{"num_hidden_layers": 8, "hidden_size": 384, "num_attention_heads": 6, "num_key_value_heads": 6, "head_dim": 32, "intermediate_size": 1536, "vocab_size": 3322, "hidden_act": "squared_relu", "norm": "rmsnorm", "norm_place": "pre", "norm_eps": 1e-05, "positions": "rope", "rope_theta": 10000.0, "rope_fraction": 1.0, "qk_norm": true, "attn_scale": 0.206, "bias": "none", "tie_word_embeddings": false, "parallel_block": false, "extras": ["capped logits"], "init": "normal", "init_std_qkv": 0.0634, "init_std_o": 0.0224, "init_std_up": 0.0634, "init_std_down": 0.00793, "optimizer": "muon_variant", "learning_rate": 0.0195, "lr_mult_o": 3.0, "lr_mult_down": 2.0, "beta1": 0.95, "lr_head": 0.0328, "warmup_steps": 0, "schedule": "wsd", "decay_fraction": 1.0, "decay_shape": "linear", "final_lr_fraction": 0.0, "batch_tokens": 131072, "max_seq_len": 1024, "doc_mask": true, "train_tokens": 787400000, "max_steps": 6008, "dataset": "wikipedia_en"}
Each number is 128 + 24 x the weight over its row's rms, rounded and kept within 0 to 255. Layers, rows and columns count from 0. Numbers have three digits each. The size before them is the row's rms in percent of the matrix's.

# layer 2 MLP up, 1536x384, rms 0.218, rows 1532-1535, columns 192-287
107:168124095111120109142131102173187116137163100123157146125130139131121109157120097110152151115146133171140119090100131123135143161124161160094194123139132134181136145140097137141137130134119141106137136145119126137136176113150135125116145103173119118117063082123116137049142161140117173109
107:135132095178159124121113122088108153118068085099131151122108144197109110107092095122098072140128123160121146142118130163152130134116130115121206122135169135195099128110121106162131126128160118112100112145108104132142119127138189154184140129154115126117149153114113132138125127093130133113
097:138141116148129149107133115120139148154144135146137126124114087130166125130132117102123158101122143170097159122135105182150108129087118119131144132126164138157118152139142184171097146132084151158095073115094135160110108111116105122135158135118160123114104124148109111115135114116150127161
111:135160111139102149140086131115117155188145127130103122130129122152107123123130141111139137089108106101138154126115117090122158092113161185114132109156115135135139109123118087122157112182132174146161129146173078142100129060135157167109148136094137165144150114137130137123103121119099166150
# layer 2 MLP down (transposed), 1536x384, rms 0.214, rows 1532-1535, columns 192-287
093:113113132148091137130144121127111130101132145134133123142125153146082109188157149158137119127121151108148111115098112121101155145101130110110139111125164106126158163158153101122139154112141144159144136135128149123124110151127143085114127116118142117135129139138133115142155131158120138083
099:127106169088114129136135130105109126096120137095127148103132093090121155120153143128172130116132146165129121113138165117126095110189142075100168175135084123105136099107162133107092119107128094156165087129118105118088109094165101138139122111153143142157104133134122155175093112143122164149
098:072137122109090131088132150118118102108113112141147122107125149159135125115119160124126142112116126143136142126089179155091063097156090156151111141102102132073138112101141108126122133166148156109117116132119108141119114150122133142103175117121132097117119077134143138113119124094122119144
117:095107104134077090102166134132081149147112133134155101094114105124130106106144148120144110097124161139147141105149121097100147103146119161129110156116133136163147088125132144120108094157154154114107106077155165123153101100106089145143197109093097118147122134127120108151115102117095113171